config.yaml
head_dim: 32
norm: "layernorm"
norm_eps: 1e-07
rope_theta: 10000.0
rope_fraction: 1.0
qk_norm: false
attn_scale: 0.177
extras: ["some layers without attention", "local attention windows", "shifted keys", "gated attention", "value embeddings", "a smear gate", "short convolutions", "an embedding shortcut", "capped logits"]
init_std_up: 0.0466
optimizer: "adamw"
weight_decay: 0.19
warmup_steps: 216
doc_mask: true
Each number is 500 + 50 x the weight over its row's rms, rounded and kept within 0 to 999. Layers, rows and columns count from 0. Numbers have three digits each. The size before them is the row's rms in percent of the matrix's.

# layer 2 MLP down (transposed), 512x160, rms 0.0601, rows 439-511, columns 0-79
089:475506508455450547589540452462458475543512447469596496487493542409392507523516536509535466468535542526506569433524504457483525593514562547501472573575502516378478518548492553463470525419513473533506490579531481503536502481497479445571539472
100:561510518467488598527460505473438553476477513524517440582545476457493434545575548438483507488535524480599440467530468524367507463535500565601440497540488440537446570500491432495528575519507528480563481442497482548462491435435522499444466481
104:566470513439596487630476530648497533518560490464432455410550496527383488466564416503443469515474557633482480572469501533607446533526534392531564534438452573498574495498467559465468517475460402484422435436444487468462509474554465496478481441
104:486434533540498509505475465435510430495540524525421525479529544466497503514471575531514530523504532508435477396525479511540448600542497525477499442556446422554586472538601579515440496511472406447603460510517452510580466479478524581501436514
113:511455597481478529590545577522543484538499467457496459487393476466366469469551490552410574486519530505531488554489463602514473558427550472539472509526505520570441544527498495481486612504584470413492482407512509495472492494472524495367409462
095:466546483456505535486473565531569459477509476450432486468510464460528572499598477524365486491449475483554396533502497460491500497409425502609435479434483488576448528486512431545531499563532645565559579492519530449462553463547516509451500526
122:504503473489476498447532552530525551441459414515492551516511489450415529553488488511542534486539522537451415468440471540527542566419451506542547623446512579554486568435469462446588463450483544505454473529510461488549454555534589527464454519
103:472451539546551486509543476421444489416434515425531476449457540506480517536531566523599476514468523467475521533503514445535546467429436490453511516558536471396448454520554579534500514497519462575449481592510483491519493541512473489465438382
099:521446570553486625513537454490514475466421513472500451518502493535421547496511546504507538420421520477435572492490448481512461474467456542546480485549402514515443539503439544465399549423503538534534510457598453494465541478570432537514500521
098:524446502494445478516496418460587416541489538562473425466455460473548467462482446488515430531588460569575466604511507507566512536535433556472554522482498485541478455548501483456523484428570525385532529480530519515480535518545471468487467525
110:499415487553482540519544555536487504537547447401482478478584516457514479495530538527602563467486573553585607541567469434523555529476467409389494510438481519518593588552471449554541501527501446448509475474473519491516475558437451491449518428
092:453501491512501434443377482494482496618483549577494510495444451501426533556474442576419528457486574547562522483490521494514411562514461474490509533513549501523456506521443512456443513507522482485428543466455538522639470528483428497464471558
092:506452520516527518608542464502514520494539450533493390404563485532475615523577482439478444465536529449537563558561453505444512528510418462415562460455551500460516672492598469420462506556688464436577503497502451488499514579466562493465444450
099:502556395453551562526493441446477511503551475639404575508492539506507504510540478442473558470493451443566522441483517437495406508496529508491505446438373441393518605521569553472522495463471462480574640563468505554513549429473466405543454498
134:617599468497516417510453447490501467509483571579476506530501481549450525481398459534508568541503449483472481519471412478456439540567605531456443417565394500464440474485460524580439490455414477543518537474493539551495485456487503444486517595
106:458519433504524469476564583441507530504506464526559515536529526526593429389522506563514451595417548577471526518491486550466513526454470485433476458474511406495478445479487554390474422441521507407499562601426491470580508523531469503524509460
106:408480601500477488465515479549493598493426495539470470484456464547433484597499505558494444433453508534473585491544434474575457512493526542496542541533527441487533570468554561509477403420508560469502483487490425512571455567542532593387525426
107:468507443522478487514502415533529485562510476568553410454475538514481468458543351492471488517486506535465534580437465551464387491531395458513556490435638510501519417476604553537523521512458438498451495550466471489524448585479483573436524451
083:538430595587552537475478542486437579516452440558520544532489432485568476476457531537459510463494455465546478497600412528439575508556480451502500520521578458520496513458482525535463560472505468430437489498451435524524560536530508547411518499
110:512455427460537520506588524475486490371523468528468501536549567502514406442556586568472512489502596493505455551566474557532491470550571520522514440482464545588461415493490498534516517501513540468519494453511475560476433449501495584584474539
113:506561495447482409556434508497565457474434455447436495441449510580480534552535479515505425481417438473485499495493517500442493490507547367401504504453464513532441572424531508553563544523490554467532536493540644555572462461423444562544498458
103:455451494487526450479528497580517534593504413431461531440495509567413443404550487491462444536501486491542514440540453561486484485538495431474555520434507501509439380452491536458471553520489502452461500432402540513451437495544585564537530531
115:464522457474421490449516479554492449505540385533559597488550481445588553402500523476569535551482458500508456561463583427580568507512532520473496452530513505479524398551487594446413560519490530530508452528589566526465476471540498561416511488
090:519406475545470491446542493486506576531583437568489518434606507482430490486454468411577497517479478556515438586518582535528515521438543514452529470451434479460529533539575443514503635533487422474548487491559534475538527508509514539540515460
089:458529532614570507470569557522451486548460505373506503459461456447566516422548557577507439467481441496502512438484462461540570512647494497483489511465497460530426527491627508511488479469549605493466475503404516522531462440591581422489507523
082:488534467576506501598523544454546509463472483532516514526517419572529539512567559588503505573409447434504493512523566400436488457496447499510495480508499505499436566423537525516514488523511542505445550510515532487505511465450499502460597410
119:535543442425535423537543537500553547532507439468516392394484424484542440580588478462530452524493459502483530495414455527467476483450467494500517551527528496473515475578597538486553535464534478496441515537448521583437513512484498519437460502
081:482459488621475560548534518485593544484572492538476551543547435494474539513504475534427523434588502455486562432474473474436495487523463506552464555543547496549394645493548440484471434478530610464359532448536456493507496520511542530440508474
103:526412533478557563599534487505445476408497499515551424498518492478581429387464463453501491556426529426554527623448504567506468464530576503577510468495447539524414500481575451485458556480505435509490514515526528495564464476465567511531531519
107:528500495457490422516518522429473575517376436429503533581547464509568459466477546538518531510498491515464462543475444490537566474454486534548563468521517567409458469513455536436539472535426548392481612492495499523446503473447565587471487500
097:524551474394543591592428419415449422515463514469444453492486465512419527421462523495573529522488550525490495553530540532465435496466550484540413506529430499455462513530535466545457554438472462509595488446492486496501522509486395474496484541
104:527438524497456516487533481479457437452585541535508547526454484520462428508581464597419422447560503456491507543480354541437498467518510631468468496534556525474520576463597481540498451481506548461540504598515466489474471429500584539464473511
093:452433561502557525501629478595467545501433577456538528469449523561498417484528412500490435558500496590508468465491459482496532446497492388514467448483561523458621468481493441592425541557531513552586469456480594498457406635490482487473386549
089:563597420531550481520541501500565497456424507529519428494476496507486547442470503577460439366470472445530526577470484533463507501411478476485483509492486537503477509437494428515493437493474431562469572557541497437499546431527446505528551527
094:580548451539513439536444513478458399523593421558526522548574478502475470588478513477553553497453469554508425534513549455463401472498505440528494494592423632380529539462506487460511490433522495526515460491509525459500463505507410472564561519
102:481449518472585450488497555533573532474582587473529409457476477536577492445534494586480496415510511452485473506456553563491537479435362496573519464457502511451504599581624505526512505460490507476549436540456460522383448478520596529543487487
104:480536515551548477591490453511517425599486505541471469482490522479479520541568467437454370594413380501553579599499431461468445398531517531499510496506500571520525381586505528514485444432540498457490516498494542547475434500577439514473607500
111:544497485536454499451612482471484586476524464542555506566505513481479444497492518447517467479555483510421557429493479575536559529389489471418487482537567534477454590542491442453506476446561605582614429516464418606480468514590532386441458490
114:507493499431467488552486505495483490522530484522391544581486463553415544453450462550524535399544569536493560579606443496545538543478487510467534508503505563499508639420507513482429545572446536433552559432488488473527483497433486555462519405
101:435445552538489503548429515458514488497489443471529466533548463511492551504553465497514488481476516493468551477542397537427516541460435460481525489593451493487447558435512603484462522505479534511557494585399497524553456510514524479477551492
122:485446557510439511487503494614571435520556458565519479478524439498395618592426416471501535519571536528515485499465502440528529453450514539540513535520601515407497514564553607401487518450442442521481583478608523474426492414445480558482532479
103:386566434408509460440543482462470531488497503524520432451428493544465459482460410536539537516530493508525465461506461574547508534485501448467488511472513474557460462627479514519543502561527586469522538434529491500506450490573509552502493528
083:413498525533513469524598556465489448508512430505486449368567509535443416538488529484506521489420618514538547457489522471483469513562532431546448518535594488523541609520529465492463478441568390482431465563511568460522501564393499498520571395
112:445434544404498480476504545508487580435487426458535456448511591483572463443486600508498480483588509531495503566556509536572468502510449435481545480474527497438406613545539396493524448522590512487488377527546564497474525468463549521574482403
109:508537445457528484473489511518438571403546473566488471504591532444603413429579539500456548562329528445552575552471555488488516481569503474470453472507490515482560560562577534507531524520443479522500467596562452539386450405491523462557497413
098:440515440520558475429471471465537557548461424597534548571465578520416500485463471489530458465558520511517499462536457457519432422501452472439490522547551523528558474457592527445383588486498431412480494487530473579572488527523468449440523507
105:470527447536430588468525551481591470472502511548556477527489544425473510460577533493379520475420502552491483487520657445463514523507557543524452503547516518513488498647466492547403526529611426465573539582539507435490503517507432516494410491
109:464498479519526535612392503435513478533534595555428552473497457523455486491509489502473538515475493527529495534548438448395434500473535490530479475461400466486369525513442494483405587513541554558557499476512551473530502496505548457476529542
101:511476451556493519539535511493462545568566435533527539524453522468542460384491481511569461463537534460645543431510594447496414506539474484380485516482402595469545483315436468387475505584558442499564460575550426472486536493550482492513457431
112:560495494439508411496610443522506465460639447453551553483538521513449520569473504455565412576472432523489520449521503569511499553516397512487531486472407475445537473583514571404436510517541452494433413466450561596398508532506449585482500515
097:523435525487512382488506471569522485477535461514449492542507518532460573688454488494516481425507454541428519419509472523485594474511549436479499492515539458561468497482484539455511404437468472565449560508414563486515553499486511627473458519
093:466436613648474457456449474507523532547568580485518457606528484578487487488472441477472545482485575445581471451451538481508536469474499537534538548525495614570525437555578540516449489505616500603401467495485517575499439488530426460430532518
107:512511519526406461471526428566512454619529529596468567555532541466560546479405469479569482575491526590487570522579499496508443587485576544449473383458465417444516455484495545472459508481402508508425519509395567602519521492474423512514497493
098:558543569430591526497443503612547589511435491398533471420493455518486458477523475416479524517455548528612492575450565561568506510472487442501465596509436495529428545435454407505476546536619522443404520458536538508495541537456487499459470463
107:466492448518496485521545486569513493550437504580513492551493483439566500505456485440638490453497501516498485489542638409447501496596466463418530521509437523567539538526463463501463523525486448453491407486409445579547472477509487501496503420
110:481512536425441511457510461432505525559515553493612546487470471558637441489517476505497428521500487430610517512537530524545552384561473530522553539472568464539490470409481528443547485539511466497423502417506585434519408500559451560522418460
096:564554505538499511499468400599461500494511460505609510469551471541414449542528462512557460554489579514490508505472474543480463487560555439434466461501496577552534479522458511477511557462547519469445516434520416435541463391451453529553522421
105:420526509462407440554390510423509565563504547484482511462442477559573483513515502560545499470471493488580578471540533455527478527500449554441487426550491459359444519461551455473556539481511492497534488508476559491442577408556506482499565473
094:479476490471513463552518563558469465549470499521542460469479524538489545456498575520584473478428450545592504516490490526605479502449538482452420566378482500408521503479499515451422612453539432449450498511445572474506575532491481466390506577
107:445505521472424540535439484551500523415448545542521420477515524523529506469593504565446501424490453499580508444459570492507489471473514416412420492496553547471530541526539521418566559536566527477539517526511385483438472524515428608443465438
108:460432512552584441546584475504468543600410483509454441520501487496537443476614519553509562526452514457544526394530457504496544517536464530491497474504447514518527400465454537576445556432455575482519451482553557492516391449536476417474457449
098:322578470414550467538521503467439483522523506544378562526531429551469540514595440600516504438500455504533463541487450431410440535477484494503451454638477557458480497484491457468521478495486519502458537452507430466483493463525496580491577455
098:543453455470480531417471553520545470551438492439419549477496610438511478516410531480566450469528469453451458555555556460534450441497373463436510457613546563481434475485438519429573497499458493512462447506519643583597500471607519566459479456
088:420540446584544464583505448558485476514522448448486482585500477546518581424602510554406518486433475526539501511509500511445399566443590491515429527492435522567447563581533513508502557518477505526560564464518525581447500579467460487500466461
098:549591493518480505537448467539435455485540539468421487509582533517407576466534589569512449472520512518513545484550439460522486591514460472425439455420363502502453561535460497523432516512549425436614517469474476427581489550518481472582570522
100:446508537521556507505515572488486417524419480482575533472432530352520513536506492499423577443413503479516514497525560396518500416545497498547501522483463442525514586449402460395439414471554486469435534493490521505553561567480498555471511487
094:504503475499586553532591474544437563460479516515515469435420550499500484378543488494508478475471588475521494472497500509462497482520500457467445511490510535512629514515451474532463526560497460482464489439518472473477490486480510489412528473
095:531511557597555513499649501502545514480437483464565491543498444441576491455491530519460552420532634434503529479475387460518443467553524516428513497531504516542508540449523512526461400510530528518502548433505525453532457515472501472460483547
102:519487471478546590545445422482518482564560430518512463485557492510504439454425522568548569425534438513493589516529430483497480547465519546568523460461487442531460475395471598488505445555515552459559511487484496526542655461507453539473528474
099:498523463508484505463521537413417558322506428502490517445443433498453570469539426503464564467477403476555468446514574479532477376499439543522473568473547531593511488393498494511507476423437454547496575502510496552421523468572508535435506573
093:519585558431573506499562489488505535471519488580520515494580547570479551423479465488495468461418528512496499542499591451513518497518430500482438540548475456539523427535487456483455491494483487504391480485560543508495544525524580506490477538
090:438559670514581545576479506393489498524415442480432486392431500524430560509550476494454475438543486460500578517496505513460482510513465467412504482490519446513522577496435442433560575614528578530464416440462503440496480558526419525532520529
105:622537539620495428516545442494506494450479590553557447528526510435494419493558444457481546491469498484457590502458530487441495472534507458484444498478471522432499528494500496555446523529510479495472442462493542582504428526462460550465379507
# layer 2 MLP up, 512x160, rms 0.0705, rows 440-511, columns 0-79
098:387514533508661574478490459454506522543397452551466486587378493529483475528483554520540452537540534489410552476540514503577474588481508517509499481494601524491479548461572549502397402539390454521434603567469477537517512473534498519561465493
101:555442490461509510417487511422431467505491520475500559526442542510487570497437520535581545428615522523443571466538520379451526517450517576394516487487492381601496516417428522438499420600588500477551533461493564501555492505537450479528436440
104:509443494495404547485555492509534461437490462489498557486449530446532552558427503474531435527479440505486491486460428581595459550483464453490470521504604536511538486505414446436575527436497517495551547584521482518553462478588410485501515489
111:608456547460422492477432564556471471544485479491513473547451504484545493435503535537497604453498568407517552430488396477527580591554538532468509505457537504488503565354449489464423482546545622565437540475554514440480486561431477493457488543
100:536391450510424641484434437450524455532506513522524575575439511525432559478390438538530493546631459596365550545527433454491451537514511508485527524552551528508544496504490526406551406436463445531535481464455538459524494507605482507485500539
111:503513514556569467514572504502451463480556471554512536514485508508412436504483449468553570493556458566486553476460426565453573622469568541548510482495407525494555489472487573462416470435546538590461545486567432365454426515518494519573462541
105:527505508508499620352443529565469470561481614502528529518506531525507576426524472424526519471534495524466500591493456468501557603453484620453465467509499578465628490469393465576530503447558462498430516511517446434539410560521353448479530468
101:481503497523378462469430493512525465586477538460440482562445477460553546434568529480500471536534526504488468562386546464547551573498501534511528523535489544514515480466435370573512538513504558555497500573563494412538548499502536441417499497
100:530550518483574478386593460494528420526481453583533458535534533446541439539570570556562565463598503474488579583507549518584486539433527514517538481518531578575558528437428505520485400578489499497529504559519500443602534440502511405525473488
107:530455556572457595494552476468410409591513637535502549501477483625517507536525433551396505531542457510469466533526439464591473389450515458484513495499475467500437443467481454534503492484431557465513518515471498538447546511489535514372481680
092:537509574558515476466400486492459477548607471411481524567529519515467485476450397516559500405568521550444518481506419530478558495430606525429489542535563437500530451565510480513497552455529540511494505549528514495475538524461496528517507522
096:570518459507437508516494401532478535531450476560412537513455559475452495582397524608418513547493419470520558627482572453557474502508470369473543459482368489495409469467496482517419461510477564436559479493482446524472571486475522549444384570
099:429442524505475530385548498501398466462464531430455548497467486489424530450529627517552563542490510481446428436481530439513520534496438457526515439552427527489445497489515520518390403394467499564497518494460411556507545558480538556483439486
118:486585494534501495492573498570515473543554475514434547522378527574575523514462445521526556551501390452430429459462486527479532551529569570457514456480465500470443448509429552552444520451418517471555485449482510595440491486518527415457537629
100:493530597528535547476516524425553545492542580452456578513541520451443550437446486499506523525559434499440514414530417463467497515463519476496520494465455499499596419401528530547534546512543531474549473558476510501529467525596429469399439459
108:482525481583544501487450474465467384537499510487488506564490545564406477446512504438496470523526511448502531559527435499525465522545531469396456504532460560504466510536481499555537514592543465558506417473504520514424516510600557567502454513
104:495511456523537447433549472615551494481492542553534501572469478538497537444521574540473586548574522496480437487448565525522518528446579547412460427503503486468511535407462432529541453580559480504562468581427563455531352372455530457537525511
093:529512445535455483442458451578460476623538461539430446484494480478515537410532463527556598485537500560525466487525542520437516489547477511521433443482461514475524521484457540558502455438621518492487480479608635503440493562469529472494346605
100:454499495620426550512476432530452440458591466545484489453518534562547434466474474445498410629515515510410559549496480444492579541458436516465520551456536511384496464439519423471510432513414551496593438536541484529513477503438433540556504582
115:437530454512525485507425484503485472555504568394516560550474551459565543457481457502511570512536447479491554548510495593507486564492420440456545518531508543420425470407489585458513532555408595552539450580454577474477449601559400493489503538
102:544499400487503530528493430452470450457549496501493468518506589555454551553485491382576453513566398462449475388474457502518475611520401539494504435443478584498473397569521507450546581490523505486505574597605483460471488513567478473484523525
108:446516523507488533478538551461457511372476481469523509545451426487514501532531479543467512612544393514511526454502420556533496574426495547456461425529508544475493504504439534422488535467479592460534518627514451506430446564583459496414382529
090:578525490384466497543475528545526380553471467521495553518493524425436509460561408613404420583451475499369445459453393448459511478473571538446525462503472526463434431503413541549446509481523522519497474551445552496458490506508481469488587577
096:572441506526527564524436481392572552500503521498511523508494527555452518504483455482490502506562432524493447528568496602508531541565551446517529434362498533368419519456518522501508579537511530530499548529530525554458474470539485534564519441
093:549477556527461478426517470507507521540497412448525531438433518472526424506539547436516566486500512522468458505442485597587543517575546481433494505450530553429457457428541506481530557612476520497492522528533519475433464496466521546528547458
112:522538507474546461525482316421514455483508531499489489572534495398622502455480580579546517527530455503470488589464509580588529441532515474514566446516417414454562456488558567470520460554510580532499469488464533584469618531519456485474496526
081:511528532607528458532568501556514462545566570504455497489487542467492494453513491524469504539473514598504505466498450534497524607476523488488456488467331568520509475493483524539500613502541517392532470528488478527485489520462463413495580574
094:540453552414517534392533468519528491499464519423545471501530527525557429522485482505502519605507431561506487523487429475378525480477451522556552461516560457398510504429505582517430441602514478542559521383487424495437527572537520557482443509
100:518576434612556459437557560404459482544539592512456456492410510502376406533432515500477539473456491422500461486484490513475545491482539508475445460479515472480432438430509575607444552552457512463519474477484481456546486496563557593554523512
099:487558574436462563416558531516491444612409530420454552503475491512535483546394514461525534511547522498449477527575476453526472518442504434513441485456606633397471485497521523547418463574505487469581526468476477634482510537435496519458485521
106:563510466445491618475447539466467436478506489517451616521518619520512541497424431568592520578483446528535516508421446481586493501501449588516515474532547521416489461411414478486453457512441491507543507497563506461526522483527505330491532482
091:556478476453518522489484504440470453474521473528524504706527485544479605559471510562463575515575504536488538487490474378512496538495584513521504444500466488477415454498398469516452468476501510539508511502441542441509523526476565474405516510
101:523528508495502459537526471510537456431462524493423567546548470600484489473474473439474510528529401511473527395615474523471495499537555475565544510516537593470519387482539467489637447514435521500560449564464580573435499499534580495497417552
095:455422474517586481443522545431483455469487454481467549563576516554524520465541496537552575535543497444505612421486461496486547450447548620596531489504509451490429513442529508461504429513648498483539448538549484501545472636573547471548494422
101:540487486514484444442543471565484426505540458527543561495499511399394586412469458608548581443574486546407438478498521469548535458434416464457571483535470485386505555474489541501507509551473470536500526527542549556458501497514493417498573559
107:359478476547455527502467495472431455478453548498426613509486608455578499494524582471439521458548462564502428467465541583486514467591516512494531464578487404483565551496481467455537468529557579543602430555568534440441469616505491521413526543
108:425509489616568608439480410585393496523468495556519568565500516495447645563536514572539488523585466528458487560541463485452514502507489455533559486421485466419424517452428430517484506530418568478483502513485505487437500450586521536353455548
109:490486397521494453490506498440357492536570444506456547562537533449520412422507551474572444570513471510478378495513437455565503577552470481551555506502470520531486454499438415481427478500438544444566639494482480552557534434520479488489502492
105:536522402403520495469497574438404401498466555496423596487457432402552491463479498500599446549490507512479547425558491485529477535421474479554557495423498470405496482498485560456390453552411555504609461481455561426458487509535525510446462486
115:453505558434457453485421560541472470493452507541570541537402453491577479518458487626505504531578413518487495468399397503525500472436521477437430502481516587461375498444425506474457452545593557475491551496507605527471583495526480567400503479
099:575482434524475527515471485469493463535594475563492457587496572561488489509475498376598429533563500551377514524526454467593507479517445468448571496564502530523545467486454486476471461480515435529595410485438520568554529454513484479434475500
089:539416488572520616510425438558578510574566497468396554438416601550508533519497533496465521680513556471469505462490507546539563509548521509534448476504503567420495424464448547481588541505383462556518452473462458547567557465520497457434452494
102:449451487534545525440530557456554461515550498577466526537505600472508513566484541490570516404472554502486551457461450518629511501524502473530443558498547404511482548460452489459449457441509514411529508399367543470489498446521585555539442457
107:404489475563460519397408660496441530602472482407510517583421508504509600432459506556520562446652403532477536514541496491510512500479495427470518388509468495424542483527499538454562514500483524481489548529495505517602557517515513431487526475
100:532462392556490407471562546533494501445558499494426497464487530445460564558484526400470443474523439444518470508568482574500567551460554418499592504534592510514502548400561455521425583499492518564534520535495569546468517590541418480405471540
101:486479523529559521488452544510533477501536442446556483539517461474523481531499590438511538524569496524481524545541610554511513460600456515496473465451466534514470339383507559414472576594483560473520438511521511506540525446556569566456451549
109:479316536540480500541499535477516459535496557519480520476519494506470504526511558505599505515520514471530438504663483480431565504542436481422575508433470474492478413486484482487421505598489515519606500504507625429500476471485530457507518472
098:534522375531452629485587521538566461414524482530479503489406436635505497502421541478502542514484527509523530572455513565509458488498392557493548474537514496460520454479434471471585508497514478509502483440440550540481543430549578533500451529
106:560434538441432452460458480535464460409478537460488529592416511465573551534462534516516564568574454540512559479531448553426538545586520480486464492490540461414476552432559580515442447548585550548568527540494475581480591609468353496466480575
094:549496433491526527457504479538552524451449505592530583480499552451526466543549465502452524527528534502399473516526366554454425542444504496438435442378409540475490477531555572491498550485533481416578456491588484555439467543507487492498518582
102:395363407463532531538437507546449488471510436475348542502477492494494551524507530572522530529533445542473494522465488437422510412471579514452445488551425472465413543454460468479502446584545472444569531556468409443495458470571562522469517604
099:509501597484521445423490508442563476315508436469419495610510542513541540530454540541595526517586487520447406550467514507468554551455580540506461505518495461542500520536545528612457468469556537527605409492520523490542552555556425506446517466
100:523452460462532521527529491469528442474630456554555515512517498510530414581517511445519479597596474577451555500417432384499574456522468526551504519466583479492504474527460601493400504501440549462561472604523502456541493512597517464565425479
104:511451545588525575494527463507457473454545515541469514574472464540442491557581532575421496585564501460445397487439436565483571471468549587533519499530503583407483522479553491449459542449497645531537482555471502433507506438435480533478504611
107:573550620472515450473551549463524521533527501520441543587470476492552434461524515485561491494517436463497428473523519596434516459504513513562479475459435556441457480403446585456515444505507523526472522477451509419529399455551504444503486529
102:477442484595470521441567540568424449547526442507536640588435479556512513511517512475460496485481398488529553485524522457446562497507576511529586426436500585541504500411513463459531503527547498439464433449513496558457541551520586460500544472
105:505545442515557539434500492555480519491420485532503552519507596546494523488482448513563545477482544573508437498523522455533510505489500432514483477493526481389623475481367532390474488521480487533532491521441536458516521586545442500389523523
093:556468537385442528535553499528482469497454465522480534540540513504576499491455412502474543536510474518361493592452473493472455566466569442500532488574499542610531533512462367463574486469549488553551568580511507540434507553590528559543495503
100:538478540404512506504428453524510425457473564506466573585492478513557507544480602536537517553603544510468447534484483530434494606539525572648443445508442463488437532454367460538524550516530533542525475453513461478534481570516525492426503444
105:567434513545460453434519507434542455482438546463456532500537509520512596548444511499502512478553442469507482528466459563653548522490474415512552448477480571475506371454475450521482541430522590509550546520408477525550472556459537520418531476
106:504540412516590644418547427457521473509560494543508630506387505512445500529438447485511480516463450566529433536519518550517597532517442440526484468437483483464431453445463571479541409526489551532499484472529589556490566534529554473458475479
094:429402474454595526453443440463607532479561473496473428531500538493477431553487573528538466535494554528496425522485503551405531495506544511618471470430423470464514488481430458509535500493554484523538561458380496485469396471409478532526523438
092:540384537461399503518478425478482492487438548419479564569407488581519479462543558508472459453494539489483493510541481513540572439520438555505560446559513517452383474563470464516488505570516511521480525476548491498442515572508517466545541503
100:533517544462466491444397517473486487440511485532537485595576537493537566474496543468515413457541447448421457538515509566481613511535507563462522509412423553550463527492435499524507486507418510563494552485524583514459561408567440497523551597
103:557418500479511451466472455500511477627450454461440535535438427436488498497458436458470547586543449508452544551526421612592532503368529453450489482481543496502569442524504515529491461530509558558499461555468558486513546554519486470473572560
092:465565603432516611455570606548500521578421432469436563488578540497547528420472531530496550492489511484467412498518506502579551523452526534506514540595511534480512559512476420554563530500582499494450461464495479459445417493560527536537551516
101:484452464636471450444618524505514454540558449485469457465500521554465497459485424454497515550500562490479468535444555359473459528568522599499550501502358467476491427536545496520457532465455512588547518448453460523488541487613531414500488625
105:444499493420535496505515440499529427486517533464421551530446573520490553601475542480550483520578524504508474517460530499579546529432418463450481477489514493437516413524480499526558510507576547426616529483510510508496536548587563478510434537
104:548371524508532524524489526541431441591562535590533522561462572521516472553393549470571484568519489567425570538544454390520511489378468411538515471560474440588457516532467440484490473539488548596489490448404573535494515472513500517528519481
100:533395549513495432484486462578561450504482548483519530577374507482503459583410536424564532492557460561517519493550466538427529542417517523474405442496537475357541567440472534478535503531459487534527388522444529486551480550554485414533488537
089:531484534430338452476380554482518547549501553430508533535543574517510494494499493535529434517470488476382490469504505537502570442429468515470484457583469540517555533542427510500572513492470513513434546570549527433426455508510483406535553525
109:518471540513477442430523410564524442459501465497466522559502548491580483469484520460489517504527472537387541500501477583426478533504536421491455401578561530505472468435438488534455518629465506558616380563518527527437501543569516450405440504